config.toml
n_layer = 9
d_model = 256
n_head = 2
n_kv_head = 1
head_dim = 128
d_mlp = 704
vocab_size = 8192
activation = "swiglu"
norm = "rmsnorm"
norm_place = "pre"
norm_eps = 1e-05
positions = "rope"
rope_base = 10000.0
rope_fraction = 1.0
qk_norm = true
attn_scale = 0.0884
bias = "none"
tie_embeddings = false
parallel_block = false
init = "uniform"
init_std_qkv = 0.0259
init_std_o = 0.0259
init_std_up = 0.0259
init_std_down = 0.0156
optimizer = "muon"
lr = 0.0132
lr_mult_o = 1.67
lr_mult_down = 1.5
beta1 = 0.95
lr_head = 0.00979
grad_clip = 1.0
warmup_steps = 33
schedule = "wsd"
decay_fraction = 0.392
decay_shape = "square"
final_lr_fraction = 0.0
batch_tokens = 65536
seq_len = 512
doc_mask = false
train_tokens = 674800000
steps = 10297
dataset = "wikipedia_en"
Each number is 128 + 24 x the weight over its row's rms, rounded and kept within 0 to 255. Layers, rows and columns count from 0. Numbers have three digits each. The size before them is the row's rms in percent of the matrix's.

# layer 5 MLP down (transposed), 704x256, rms 0.148, rows 511-547, columns 0-127
092:147084106111123101166136143134162094086103110096147126164123145154152167129085115150122142132119113092084138106110134160133157148098120091145152123108158108183124093142145123129141166109156149112199146098101120130130118113138132121103110112147149101162150108148113098155163097097103065150135166115107154118126101141145177095118096089132133139112110119135126155100149111112118139141112
103:082098111189159106128148148169112120117110140097127138138116114092135114127107139161140124079121136154144133168127137135135156176111100119138141140100127131096126150065152120112111139151135144128088121131163123140136155123123122129134145137089117157127113117129092107111194129128123161114122105107134173141124128090137099132114147185130141135150146122114119135154138140093071104119075
102:113109168103158127112169163123158140120113077114092137154107182113075116132126135182112079149130139158188099127146139117137105156119135109112124141113129129104171107113154145139100182096148119154154107132161157120107132152136132128157138148103105113117114131105133117171130112161120133138141120085129124128092133140102131154111111124091138117163108158118117144161086127056113151125056
094:144147172127102112108104117175143086153155110106148082139119078128097122097123101117119133170163105091138154120090142149092128125148110114117133146102143120074129149110117100141126106148137131127106114125146127154071127139115113110113124129122088113172119137141149173173125207182145106138100126132135126067085139118132132115125116101106095100110162090158123136081134123129114125110071
102:137140129078123143126110087103149139133125124161139157097094130134147095120147145127144141120123130097111099094131099167100096115132168100145108119152142166132143152154150118124146130176135170120115156126096150146142141075078152132102119108119134127087101111121112133174126144072129120090117119131142154163139156136104099182122131146123149134139133126147113161118126129138104156126146
103:143121090161104080170157121114143086141132184099083093098133098099085118136170140125140131106120114248128109142149120148112108117105099101139142122124121105118154124146113153119118106087173142152118103139113119142157106132070163092142118138100013114123139119118094146105101140196172101101104131147138161129128158109152116108104125101154078166101122130121080108128136140103119101115145
091:087146156114125103140118126077081120182085117122117121146103114081131142097086108138136135099155118142124134152117149184106126129078138159115128095102120075157091140130166124144126180109143093105147148102094117116142108131128144144190098157146098133123091093168117118154156151154132150129144150145126131145082132140130125117125134116140126189097131132119165190122135147112128130079137
104:162153132139086151153096087086099136159173101151156131110140126128104101140137098167142107154127120124179081097166130110144097137125164115113143121091152143094078163083145160101130100074110175100135140176149155104080110113075100121124114155130157132145152166123144136162160139137158103120143141146147133138144112170116092124147151123144111136155107096136135147108155123116165102111150
103:126175123110092090113123086109133148125120127130077146160122145125071078153130100133087125153145139089154143153157131140129105164133097138112074146140137156124148164160129152137124117137122144132139140149169112203138154161089145103100110116092120127148130134084141141132155131125114100143135085096120063123102093131142109148140131125141097122092117164152128151132135125146106122088083
086:168097108139207091147153135143148103093139093119151156086123099136120104131144136119140156106149135175122118134083099139122166124119151101155155120125117093129198112154131135148134133113157141117087098112156131164115109192133168116147140159089109113107124129151149110131097168172132138094126156127074124126150095103109152119129109135165144164122097089175134086121109085108119155152122
100:133169136121136153127120125192167117123118134112125132104133134144128155129157149158166143153108143113132116099141160138135141146128103105099113102157144117168091145138107160131119160148131138148159099129137130157125127126096091111117092167143166146130077182108084115113100129122121095102156147091093081117129115143103128141148177121174122155168135116151147132165120087131109117082135
093:130138100104146102137122104158145163103131140153153109112169093093154103138100123147083128156105112125145136143124119141139135116146138099102144117154127154066090167124130087132096125115157121130125105133110150126163154125131097137113110123112110131179119165149132099119132159137112110113128102103132160115123153159134126110168097142106165146142114083104134118113102152112158135104145
099:147166157106163130125114140159113139115091143113102127150138148135096099129135112088123137084109156063150128145122116125131086129131150142122122133157118137120131134138118129154102104145086094113160124167115101144080113095109152120101140114130213151137161098125140116142150119115146143156126131073121107100161153119116086112131135122097141104109150120160160160140124142122135072186127
097:122079159167142174157119145144132123154155156096124150090124137112123145108139160146110107123140126153158115119120113154158114158111174134078152117134150139171147157092107134138146142128157157125112100127122111108100085126096141104101152143124107090112156138117122155108133114129123112112117124144165128131117093155088131144092170171098151140177099165149074163097111152117110146148141
102:087166179133113171119103146116142161161096155126148110108099156123115119141121095131146112115136097107136166152107093153160071165124151134152170140082155115129113188092097098162137115138169164136133103090130159140141179108136147146142154128101077119109164115177132121099124130141120145141095131105143117086134135118146143100103136125139119151155133136120112109117137136090144114095122
108:164114131148170142137091128132121153152111135125105100143112120188138148172138109081127139102127073047163117121162161131135131124157100137110119133154158185153123129138154161157140131140109128161139149105142140156130129103092137138124126137150184115117135159120118100143111100180160144138138146134164149154129122109130129122126140077107134084136143132126136119113109152084091132114103
091:139134159145122100131108177144127150111150127155111142123165113110097174146106095157112133120188187134142121180121109109107160103094166080119143104133096139095170118151116134139086131134154153119114142118104126140082117123128148132130095136078050194145127102131103139134106127161122070115098116102144103107126095130128133102113165082121114087111129084132098149096164135109139117111135
093:175104087166123122150139118118143168088138085132119103126124089134130123133179109097118114132163116103113115110148120125126104145126103171073110072124138110152144140149141104103135129071114100125111138109105132127115128140141112124154114114143103105137113146153146185109136130132121111151126147116134096112114101110122168155136147140135125082140111116134128173151119102133079152105119
106:132107099136121168130072128159112139157116115133142132124114138103072115114148136144083146158159138081128099127112132126061095064087137165139121120110116133127101127131103104158144105139133122117125141153094136117110139147162075103146125102114095113084157116085143127134147129127130158125117111127109104120110149100085130136105144163110173124086134112155095135118116127146161117129133
108:101152143144112084129116115130090114144141154150110128129132133126154113136102123139130112137154132185129166136080076127115141131130138103145121108112140115140136112097094144114101111138145132102093121107114133153114142097154111118123155132147183116138132111058149157144114086059142122151125126124143127109159141103108130117112146145153145122138145138189070182151101146129168086114106
092:152160127103143108127147114106165096124135108176131130091099150106134099170117085111134100125137105111094147126108136105164115102107112116126128137132106112148119155128141144143108167132151124130092110142146147112170135087131152121106164114164116133128139137078129090112121119142103128089087130094144145105121100089182066149149130105158118153161145118139132158129103115105156170145124
097:151111141152148173106139091136075136090140120139132130135128136133090132102086113142144119136133128044079126157158124153137138163131117105173128155123096125132137129141149136117133098098129141161114142132127099150096152142147141126149189107082183150130116138132108143132092110123152185143127125152121130138134138090134136112122157086108137080137114123170139124143142143160143106153145
106:127088189108097157117134116091113127099126151167120182170084120121133110112125130151142123129156145132168101155133131139126108113100117167142093146152166095119112150134120117175143145135160100136109124141099163147157076087136129124063113135115088123141115086126138150092143090142098122126143127127105147135115128138098139147112140159125128156093153107119123100101141169111125174092093
101:133127155096132144111132103122148093144148109168093137105100133147158097094102147145142151100129107093138139141120084114136118132146180106109123119131151142137127114097166083150146124076126168132097082108161113133196134139147126121115083118138045105153151108113136108118150080135141110114142140098110110101174133121140124124121148111114132145127155100143121117141063150121152127151110
097:133133156153100175117124163148150116104130141138123136131113108135136132149146140157145104130145079129154102139123126152118151122139179137179141105117145131108133090122118116069107117126124123174117109151112142093152113104102143168176136135105108130113084115150151127113130123068117140123113136116075128119118120126132107145163136148109130118132099139077122104144131148141165115184155
098:117131116102125107142143131111134116117172130086153098122108121144153133107168134129181116133104134133134121090122143172127131134145106126128103136130125147087154092128160152109090136139089147162122146128130171101164136167120076101141095074144091178123104096156142092155154159111100108096121099129124108129109115124120174108129101123137130122146135110096134151137148106126097096138170
103:131106143150102118132143155129112125110112084171122086131115122178121145145072156137116108132157118113116104139105159139078111155133134131107073141127140134094127149100092115163135118147179127171109121108145106103146093131127145127127131172117112086103141111112167113173161135162165111134152128110124102133118128109154112148141129119134150070153116074106133109085099116159135161168131
100:130165152155111156123123110117135124094105122175138139110107119100107107140138071158110062150137130061083159129110153134086117117130127134128140128117101094094093139092173098108112089102140140145122088128130152097122106081131153118137124132145203104096144125107097116135119154139168098150136134153156117130161124157089121133090180115056109119108150100168149080162129133135136117157151
097:095130096095150118129148158146112141145129146123134096161082084115153161120143127105131148087177119096149117139132113135153123137127131148130102174137116144171160149170186132092101147091161117129164147115163081146116095104104128111149167105122139126148104174132141197127157129107157121148092098092151142135125119114148140065125145104162150142108127123120117116162118100078112155128117
101:143112157137158145116139114116117125164129105141101112094146108129087110135140126116128120185130133127171133084115137166129118115097131135129110111150119142146117115165108103122144133117146093130121089140115138089138100117135146142148112116166069133144114070113112188129145078105132135092118083083151161155139118121142128127097129144157115116111137154127152133143147173101100141113117
097:181094171125096124164133135096113142119161123127140136111088206116120108115181129098126108096145113135125134139157113125125140111129114121125128132134117094095152149102118139125153106107154159129116130093099112112115070135121154111116134154066136153156142089095145113111136076140134159145135112168107144134132117100174078120137139150159092145150156129069112122121142142135132112087128
104:140099103126168110135135118116170110108125150151120115138123095119119130106153127113115105063163109157092105135127163127143114152124139110121166179115116142122129094118118172127135127095134153105131114099126152140128134103102151165128102151149100119115092111178137121161115112183125111132135117097145152105105102182154140178131111128107114083145127141134131061142086143138139128146095
099:135156083152100126119163127132124169119102150118145128114100091141139155129105152110142126096162109146161134111161156152139137125102143095126117136122122133127119141128144136068111167119109148121141084137125156081105121096129146079115114177120140158130118104140119087111129136157124145094122140127132142094159119110165113127148141145123133134151101114089084133165141122116146156112112
097:114168129104123203085213113127127152108154125143124118147133103123128153098123118124099101155159147150137126112150131088159176154086119112145110106124123123126143113124097108159136084144129081125136132108111130154163127154096101085143090088120130126131140112116099140117108143113135083127132108119112110098151078158103134152080128124129111121100133146142106109088099107103114132136114
097:165160152127130135100116174118081130127084135120133123134139097110143098150087134184147153121106148131122078170146131116112105140126097111148103119163078064097131158146110154098136127128142146127131134161149130101122159159114123140108133088121144161111163133119115102098168150145127116148112135081140116163140113133106122082147143106164135134159121129125110104146109142130132108136123
092:132138113103139126153121133149143147139161133059124148130119098142108122130143146115166139155128053100101160117085115120127143126105128136111151118171150097134160123133108126126116128140098135078117136124115096182172116118155183120170142121146073127128125157181126126140151130116112137099131144139116104127155140125132172167119147117080116114138137147150117130186121139102116125157116
101:120139130129126115084143083140137086142136114152109148158124103118132141178091110154109152118132149133136113140088194123134115102136149150137118114123146083152131129169111110135113125104101128132109147140140140175111079131167140173100129073141181094124095150138134160139097104113133109111154132107148120157143134148173136105150119131164132129108145123136092096154145070183100142127100
# layer 5 MLP gate, 704x256, rms 0.162, rows 512-547, columns 0-127
112:103169104171119114159169141148097125144120140112115173142147126149150120082133128168144111113078122114129089119119120106122088087158052146140174124126121108109088113134154091092141143093112122150154163123138085129109159130136110101145137160154160157125140114102112119153121100143105131118123154108136179165124107164115116140150134136107125093136102124127139176104134119175114116142129
107:129157103151136135093134146145109112133109152079106119153118086140140120144124120108112183150111093101130104150135120123139128125083110137144140149138151099122157112137121104098129131078098108138162113140105116129110109079125116136115112128172126140170092101086130128169082126147166103101143165136143114098108148147132135139163147108119108113155125123149160141127126163139096110127109
094:117121112150086151114140144077180123132080123097128112115159122105115106146098154113101127137086153149109118179185153157163144133154110133131137155157060148056128114107112147141126100107130130142137134121107109109143112128133131139127158113138181127144133133136167135129123104084152120149116108136112112128114126102159124181123148203105116130165134129138126106140087100150151129152168
107:115110144134108125115157092131085115143128130129152118118121123140160101161134135115108129122118140127077155154104136139156136153105128128138146129145109095155160110135151080112144117082123120136180126136119152149132070144175113107147068117123205120162137119096097110117149105122109108134118148133123154128118100119137144090100124127158109102102136135143160112091091133134150143147110
093:161141119146123181132111079131154138148108138140138114142138119117103127138118123113093080141132164164148149116110103090138091110137128123148107134118144105152093102116122128170145162115154101153103143121122150077100133141149090128086108101132054164142128162133116111118160122098106128135153166131148111140135126152136082168146125152106137109123181122126087138160134134148128150124099
093:150121131146145108139166095167108101126111154133099125137162119119100130103126154159126117120106142162150105166163128121131120137140134138147113130132115116145135092177125111158151110110158149119110095123147182104124152103133177130138165147173132129110111115097137077127103149091131123132166118129104137171129117132118135163176095141144172098189174136115122147102084139093133079136149
104:127108076156109101119158136098080073134151162127155123144135109154153135097130110124118109161117134088130127144098099140164102100102145138169150130143097128152096170097113101126127129157178127130091121111143137128149113117118113135162141143109144145114140126136126156108100146100105134077107102060123125134125106101117130152138118168141084129152110131131120162091171152122140115122153
098:126132115123113152143144131098143106176110147129129164127124160071141157131099125098139095131140121134106120122092096116156080158108093169107101127129133141155137157102113136080140128137143165129159121137103144133114102117099173109173098130071131107151138096096143134090153164104150094120125127078135097112109104141144140103148115150097138123123095099136097140121122156105176122119113
090:131150173155177132160114135124128138099122072083145082132121116117099121093168121148122113121107146147120077168090139111139098071126139140139129131108134134135099115138112104135094133124073133122152127136135152097138115135116157165135111114089125173145121156147096128156122126136136128140129153122121159149159096110145174171133089128168149114132115103141099139118142114138150121104132
106:147149115110156166139132122133175131149104127083114119113160112173115126094148179111143121122133123136120112117185096099148097108165134115153141109130127170126089159172112149130109108135095140129126088163114113140170098167143147153104127130125143101152141123092144110128108129137119097119087115110139122111111163115094147117136142134142122157156129108180154147136118134146130141077102
096:092109131117178118126101126177142104144116129158131083143131171105102136088171114142114116173110138113123161099136144139115094036120099126107128170138155132151149184134131156170062127085135144122151140096149096085168125115159131168108135155127128194128157122116179125119150120122147104120134134078149129098121116136093141118132121145121100117170080100123149139156111127107155121135137
095:112196107084105122132107077173145092094114112148124109143100137094119091112134165106158147089123115106142123131179161097140132117112116126188119119131132122171099147151096129153090126125130075112127126109097126121118097107105124113104107114131117111158173105093148115144147154104085119130146121087095102133136143166103124127135159142131125107110110123116128138135123081092132081173145
098:153132138139146177135138094121144176124152158173091105136088128168160117138106122165170112105120105129130139146127121164194132179094098135122171072123128136153124128157100145137149121123089112125141103127143116093122137123166156118124147112162178138138103094144107161091106109161150111132122132080141112148152108106135131143104116145132088168160123119098104121116121132142153140134108
099:128131140123167117129149153109130120143114132117136101133145177122147177124120122161172117134109128136082094099122131144102124120121130121092082149187151130165151136145150135132121124084085146155163116142150143091127113128190119121122122123108137105149083145139114116178137114125164117187100148106080126136140154133085097136121159123112161104161116113096083095083158103120121114134125
110:180116108108167135134090098126134162165105137150139057153102090125150110116108108124149125105161119152159105124131142067119091133116113133102077093124107159137113140116114114121090160143124109148138153088138108146151163120134144145148121123129136157122128153104125121149125130131080107170128169138209125118116119116136129102137148109132164131135094159103131130154103122170088104138134
095:157134124114123134111085100138172115212106103156134102172093119134116147168137145125137143137173145137173121127139153114114126140126138132148119156111052108135118153122135111147149129109110129175140168110136167161089159142113115090123141153138127116142108127129089096157067111149119128170121153104139100114135097110154108116137127110115115087100163109133127115098154148115113139116105
108:180129105152083151151162136083137140104135131103158122132106102102113120102103133111132134151122135108091129112158124163158127128116090138139119148119123083159103121143151155096118163117131121123112166119095133140100146079151091144077150135153113136123159107152116106139116114096144111159151117124124164151094121121125119149148187124085104133136123161157160116106152114155151168138139
096:163130120124155122121145151119122108139102151169138133137138101138116115101151153120177112119085126134147126100093142129152154156156118195067087112156130171125165127101158157184120168095164112139125088104131156117107121137125153095112121090168162132185115126133147117093130082160117106110130108142105128089135138171150118109073083136123089140178131149116120132105151137141131083160113
106:177153140166108126119157152109154085157103166149142135121135105143106109138177112115170129123123092143166117131134101147130111156120150094131140104161139053153101137144102119157116183134118154155166130156139131105117121070164135150099123164134149132168117143138108150166153118062134084087117140165102130134189161125135165145147158111115119133099126125109099133130129119150130145161129
097:120127096116153108125135094132137128122090139136106134089122129139142142149124149146143133092122128088164107107098132148172160149098090116159116116141109106092125119123141122154163113132151074149141072102118158138170144097156139124124139152129140139135119114108087144122134114129112117131130134100152159139177066157148174128130105118103106142126072139105125145084122096141161107113093
102:096179140112111099133146143105162152130108153133102098110159148112126125117219122173098127122135136160124125130086124146148141140115168128124163147173145124159128166137148133161128180133160145129126119156113113124146129143125159129129117169151130139129127096096126089153066121156109131100191133124117119090121102151112121102113141174108150108155174146151163139165125140119133125151116
103:182081168173089101109128126095109082166123130122140113132116105112148144138143098148146099102142130104104138132137112101106128116130150103093129129144082116159103098129132116108087124129159164121112140125079128156140098133143115138141114115124117157104161086146116100129086082141091103125157140118134142124161184114163155124145110135124125117115127093115080121133122105144153170134141
100:131114086139101093155112110131098182095121138137132106075123157126162120066147142121136158131104143137133165114138128139098114124168074133135145143136137140111142118143151111130137133134109113132158116097162125086120174160144157119136148138127167145121141122147118132110117142096112134127163121134082157117131151115113110108116133156154105123173113085101136109139192166130115134111140
097:162151166152098097105129129105103167137111144147115122127155126119104124076163114140124109093121132128103161136147136164152140167107118121116138117109135124102115101115138165131148169157137144115133130119173158123105145102133132162158104164108111141126085092098135175123127120061091138133096129097125190148127156143125151157151094128137134135125120145116093123126092179115106125172146
102:120152139135140132106081159070102052149134138097120085135159086175136123151112108132142173119121107115104117125158140131085147098107139096167129191096161159116156149130170118122117097132151138138094115129114122125124133134081119138166156116131185115146104100138193103134118112106115144124127155101129138149128123146099138122121170117121140122135118130132131185102127118122154122168117
097:170135146150146178139148094150122119113145102109123118122142128130132167087127113112106107182120116133114111123124135085122154171096135145098071120116135107143146145089149127108143115108086100117156114108126075146145146128118140142135163161127157179140106117142133114145123090099130133149099166150107110132139134100078188104138148110129112128135098096141137140174140129119076082151159
105:106159136145116093120145148091091127150108131114137129110130115142128169161133158152117138104112154101111114114135125091138122072100138113136164183125158105133120130104135119111059108148127092152114134168123137104123146127148120132156160144140132166154131063106139085113114133109144164142109122122120138100165118183159126138140131121112140153056139117142164111151167108144133167118155
100:103173126136123105169090097128134147122164136137152120113125151123103129140117138094117131097142104122132156126118128097148085137109131126124155113097167102174116120175132133139130169091106106119124110111132120141139106146179132091077126124123170124097085149126176150116165130119138123091144108127148150089131104124132151093073129088098155174147104101118137171122100124149134137140102
100:154118132092174086132162121083165093120102124089156129100125140147109157163109130152136119134168136091131126115108161163130133120117128138109147151126122137113198135141097117121135136153128141075133119153171113178093129117123121148129126102156145152136088123129143146115091132085119134134127151093152165143111111138143147121058109092104105140110126146148134144137083149100128131135120
094:133161129122123099136129123121169111183136130116189134147091122090137066132163098109159116134134115145112114111166118139150115133116110165151085129181122132122168095148174111136136141089131131123158109151094141136141146156144149146102096125113180121084108150150159085079118137135119134158107115160138077115127101122137144133122145104112105148155107113122150144132109135152149149126116
101:107143143126121133103142145153178132160129121148138120140118099158124148151100141077119129090118129118138120155138125110111136137096104088147125094133140105166163137154125085142129124163104140125170122144146161145156135142138121110119131160139163108128143152108121117129148111095114111145145105115111112117107113153075121113144124098130141132109081140167112088139210127143147159108128
102:115150140146126155136131125145128127168129108121141125126128094127151124112122124124108097137138120148150079102101126138111132132121126157145137102141122070128144107086094146125163146125116125094133118118094165094139073117144103132085113137150173134156157178161135147110121135163112072175134149132168116154169107121100087118140094148165134107181160122117131110102111125157126172091102
095:096148181180130125126095102148087156113091142103123117112151097092107107187117150101184114085166155117109152173173111171136154158097119188119127121154134118130112124128173132157081088115151119127122095109128137149128139142076164135139147146153111096104148133101084132123100118100113130125129140088128147149103144148113161131146082170140116161154118182123147131117162138100153121140085
093:073140150185127165141132134131111085115146108135135147136134114147104133110141100136132114107097129132088141102117127110099079167146116100114158097119175123152131136145135118134144131122113166133136098146118128121140127120167140122158162151089133148117178097115143141191128093128120131121150155118137127107152078106107162138124147136131126089149120112157168155137106157110141091128118
097:107154117171120101140129134098127123167137121132145107143095144111068137098085108083178164122113097134144184167115119144109142119136132128113144107119163125156134165125107136159160123118203105117125115115131130137150136157119148134140140119140149137132113151135115157128158136181119116149169160139118144135130131149107105150135114086091102133153132130135109109153184188129143122140128
100:150130186130109122124161128157167130132111118109158152109116144126172127182088132145118079133095168136112094123086167137148099121132125112168134128130134131120151136109111137102106099180130161156144140123089186142152114101124123142074107154124135122144156148150128141146133130123091151109101136122183137122090156110096126129129159087153116121147140172138134131124122120126139121154130
# layer 5 MLP up, 704x256, rms 0.171, rows 512-547, columns 0-127
109:151192119174132140150124137172134133121139134119146112150111097172124134111119151108105154081117148129130104082124155116169129095152143116149065116107144167111124094117122110163084143143144142084142138087090150154138109139153134153115127158141115110120132129129147133153087086137099087123127123149123112114131171119127131153133130111138148115146119087131125183135087129173130123116137
111:094132103135122154156125141117132106158110136097121150137174135114082093115122104153110127138140084154101118107165105157095131121121124123115117126161145124094126125132104150106118106106088179131154113124143078133119123151139173082114145120136095167116094096083099159135116119144112178123153099153131160187165085177107128121169096157161142148113126122144122139123153112123141159127115
089:122090128134134129137136130152096132086097089105110146065091157139136142090145126102138147122114097139095103165124167141094107126098177134125127139144180104138125140112093143152110107171151192143129148118149151109109134108128153120132128096126078147139114129125100082141110129097150146105180156127105094160171117122132137118144104129085129118099131169157146108132118154106085142158176
105:123119137136113111123147125109126173112111169099104137109107094134080109134126059111128139144147105063150134135098087145125115117137117148128110089132155182168143141142126101100106097123100116105140122124133109135134157124114140134117131083134120140066114100135132166110138134159129159136121154131163123131144111123135160157124132109109141134139143121137090121164140098064111104132133
094:138154130133153185113150112114120152100137163131128137113134110094212122154117134125112129091145130164127120085100105157172095111129122187119109130110156131071124113117128108161145146177160160158107141130166127092133143141132095144100097070116057153153118132109119149128110148114134120098162083127141118156104112136162134125150166108113102138155165153176154103145113134142118121144118
098:120145133131153122169112166115137133118148079134140156133092116122120113146102163134122148140138116154112072133120086117109138113192119083153131154139150134146125122082141121104089142113121134091110175110164122120109124086161186130065129153115117159136148151079087102120107151128132065105156149111133082141133155117106144120129117110160139095134170092154096108114087141167116136139149
103:147145115138169110160118119145130148163133143174174114130146143113094158107104117131163112148117110125129111121164178136116143102113110082093089128100150163115141098122091140144116109122100140153123105145131109092106081103110092133124120130101108147121132199147122137164149130155132113143165126158141128120134128148111120116105183130111146123125175127137149097165113118100126143127104
099:155104098158210157101147133146147151078105122080118106108143141137084142096172108155119110119119096131125142135158135125128108081148138096122157129108130097096145084140120137131099115114117129122109088141105121124097132125153136092090183145157152171121161134099116127113147116141086143123122121129133072185144139103123144130175141103153151191135127152145131149107145155128095120131152
067:160121159103152174135106133146144122111137093098124159136102148144111160127114155106113112111119174149156097171099114079093129165149184131153148125119079071110122103156116136150136116136099141127143167139139154105114111125113137135144126134126133120123156150149119138104129125161144110111138112154145124141162163096146137156120104132146126128118097153168096162092176108099112082140141
105:133122115152128138164151139078076139144113093166120122107092182147159107165100142121104092102144115112145107142080125114156130117166126119119167174121115099098119135159131134140122133132129120146113151125174130148133136138141146168139158155150139123141182135116126120138132106135141146086122121067110128104106089129122154120140112105149127139123115079130107147107123180134101122159179
085:117164089166123139098147143134148162131128147116158094100114092117164106097088129142123148092152090164157120152112136113117124136156116123151129122154090157114123084172100137098131131146093105097117147164165135149139125142116157112135107111142143138082141172135129130093128146125117102143142150156131095125110104169146108165150117096174165153117181084157157134110137159130116153130130
092:152110143131158118132125186131094116144101109161114152120138075124162153125129099151115131133134137126138170107131106099153112088142097105115133188113092132132125131150124101147116111113114143110123091105111122170149142117117136093115144143168164128109092163134116143083122116134143127123102118110139127109119138111157155130143120148154119148129137128133150104141128094105131156135139
100:124118142115125138137142135146139133129114162092099181152147112118130151162137125140166110129112150178143145131161094111169093116135176109155170174165126130143123163167163102151162151108166107131141120145131083140109086147117152107121126109156130088121097120108126148111145112107167100149116085114113117053102119099121162130132134117155147083120122121151104118112148097119165137149135
097:156129153138103144110116101132160124171117150133165120114178117137144105143140118088148113142125106167138174102088140121177132106163144169181138088078154162126140147173119085158119158114134101124161127115143117173171136125153143108140120086114109105111133132161131156123117106159127134117116146158148143114137112126118133136113102109120132147127156100082100106098136125111124112140149
110:090117165138145163132120153160137150135098175130152126147136097157110120114124128162120135092156138121123117086146126099139153111101147143139162136200099170137135134123095125135130152134111158139132171152146110101190124151127106114150113127127140129096162104135079116186126150145151115153122122144159150102135041146111143091109136151119122135114140107141158134131080097136152096168099
097:105129125089113161136096118143153108090123121150095128113159102092148084171095134124125166132102180194108141138117171127109128168098131129088148143108109115107094134140122164145125132148128192147088136139147143125147109118094140143105122160124152149125133130093144100123134096104122133140166130109112117161136115147135074140185119159104104114121095133167091121153122121171097158125167
100:142100159154079098127141116082104128118128164137135123146109119129120141097130121108082131161132177147125152162095155138139144063120121159138096151083108115154126148141142158160147135105134088083154155131163151122157157143107109130118130159120134131101120120154114153135125162081135140079125137133117164181115124119177155143108149130143145114096148130086155092148120121104090105132118
101:111123089124130086105138098137166130119151127128109188134115129083171133107130113147131121142194108131126142156126060145144138147091161118145106069114154145176153125156129125144113141091121143119103130126166132155143135109125131151185162111128129095140111104094112120132093170135138147108124111128157141133139155145121138111121106093141170141093113116152151121099105111116092129110145
106:130141128130103129099107099125097126110124130137122134119091104130100131142127095113088144177150132152170150153137132155124173174124165120137147123141129152144124127162103124156113156151166101139085104164139118152137121193178139153135126124095160102080149165156095144167191113118087148161152119124142126132124141116153121119109137161159091154107123140125111159157132146133123168125139
098:136121127129184124163157128147119105128066086174138124132116156106099085112115145124121143100140123114117116104119155104158142114110103127136157150126147132177176121139103105160095203094144139133159133137118149107117092123165125147136145143125101147150152107095111071133153145111123163144119131119091145136111128131134094153151120084154125087126099155133132116113133147153126124122095
100:097104126104106149139094121166121104110107157104119096116145123126114162096139105111150127113146106068166101134161121150105133140105130159139157118139108127164117136127121149136144135123143104118141085080142142138132161111171128133098164154168135135136156148142134116124096135150137144134121104139120132130132125116139097124137102153094117089143099102124149133103106133137155135123129
106:130169146060171131120117132193193137133157113148112151124137116160129132111150109123111150173148134126130102083119074137129190088161126133143166119156114120104124146147157139101117125093150172128137121128087140119117168141137104159177121152108155149138124104156107143136147151129100115090129100128129150143121136128133114125130141099120158065161096128150152166113110084120098087138129
093:136091154138172121171133167132104099099142117152087104106138169104145137138122126095147106118089168154114121172139166088160128090143152135139104153131119146112127099142144114107135114082145113139146117142115131139128111123158162139096131120160130155106111131184054150137090094161141117145140146140167102131133113133104140159131147133125137138131086149112108099106170145115127090134125
091:133143151124107136152154141087128118160110147153121135111147142130138130121117121136132104111143125108130111086121141157147132092142126134090112078100110117138117148153092140122114155133095113129123129127134139168091130103159112145174119181131117112144089108095112182108105135139124099150099108135130166131114148124081103132144094151098103119138099114090147153098137107129130085152138
102:077117087134101144131136169164159127089127144115159124145110117153127069155110191159118100083077113138147174156155106126121108116140138159077096122103167140115132159124136125090119095119122147142149141142110132181127125103156113157114108129129119124159110171067133143156156115129162129141105126105139092135101119100126125132151162077139145123143073116096153128150147115112116095122169
101:119133117144138135149131137150126137096079115194168104122154123141108138089083135140112128108127111129149122136142152146118104138107135110134104107124164134138139113111168117104148170145119149151098088081146082123128129114118156142136131124096115085111130177127143110196115161136145127121136168142090122125120098168152114075153123151117148096145106127104126125104120125169100101123135
095:081136103105127140130150096096120142117108087093166121115151115115112140176134087128140113157117103136115134140118092167131124162153151141090134109161130126165105115121127110143145160153125114115140110095071117159107130084132112181083155112110120122105120100117124100119141132135117135103110140171140052136138144123095124125127129124121114133133200109121133106154146142124114124130149
098:111101100101141153130123154130158122120155167154131104124119113136138139109112144154109123083127114127172100134101116096115133127116134131141117112087135151130130133146099120145130117105126151131131151091131111144093146126146126123100134129183187095140102132094110130101114119122155068106119100121129137092097093135115120116129122149164123141125139134184137154151077108152153175148122
099:134090131176142151135140141103105129159143107150137156108156179096110142148107136109140138131125122127069121139133146134120070140110119124108106113140129178141159117120075178112113131134137135118178136143074107100120150123149199177108164140108149131112105124143126146152151146152116078098130139121138143141132139149145187104129099155085144103182140155174110111153113150135084132115120
095:157082160116096173143091127123097109108139109083107142120152150130184110099139072111135095101160126152098107106129115066129140138116115129096145156116131148142128106151151124117115162125071124102144119149114148121103142122133164127080103104127134084091129087115128136098120096166123132089143155112137149159156115099147111130176095114120117130145157165131131121143138114111147134090136
104:134167109155141082092139098109075125129187116120153142143091130127109139113119128118184124171121131127123101137105090134149143147103092155112143143137132145112125115106135116151098122137103094107129158146132089117130153099109122118156119125091069163143109151115123163149124137094139121121175150134096103131172097115127125121078135164088191090139174098107149138112123176147102107133135
103:096173102101087107125133091116116161095144101107127087126107109135141125079165146047088155088155136154138090133142092117142148130143109177115129137156105146133136109146166131116114113123141121129132085137100131128112142128119173144102100124130133083129132113140161154155138132101125123111128125104135108117124120104081065124137141158145160132125139111121103144102165116180130133096129
098:137173172119139115100146124148142125140126114134157126135153137103085099122134140131130064133130134169123123153148093096134154143100144159127109126130127151151147120139117112145125089125137106102093125136083122142117128151128135137145087114087090089148119147107133103133085122150105139141131146098126121111127078146064099140110149086131142104110136108094121085091095091115146117123122
097:135127123128111137109095115147120126121110136168130131096143138084118071144092139149082149099123195122171119081112135086099149125142109110158115148119143088168131125143128108117139112151119117067130198139149147122127139148135135133107134140144115131103150119131110121161112097138126095135121186100137135108140094105122129100116188130160165108165149149117135153164169140112144128103141
095:116133112155119127147166142080125158113116108162116139140137132127098164100124131116111129076147141139109156160118098121087141108142157157098156133127122141104120152132129139135177078136139138139143094117089133142130152166159112122158150148166160153112130122128073113153133148129143161167135082157120127132129121102134117120108162119116131111152146151149143118144136119162151169104122
102:168165118132087173171140104151108173149086126113109152124142158108108122101144119117154107161123156163136104138130125113084166144157122169109166117147094158140119134101127104130134138138139192146113102100140129134110139104159092106141105143131147150122137134153152125158166135143108099154172115113089118110144116134152151157143115088108128152148119101130116133142133165145102103079111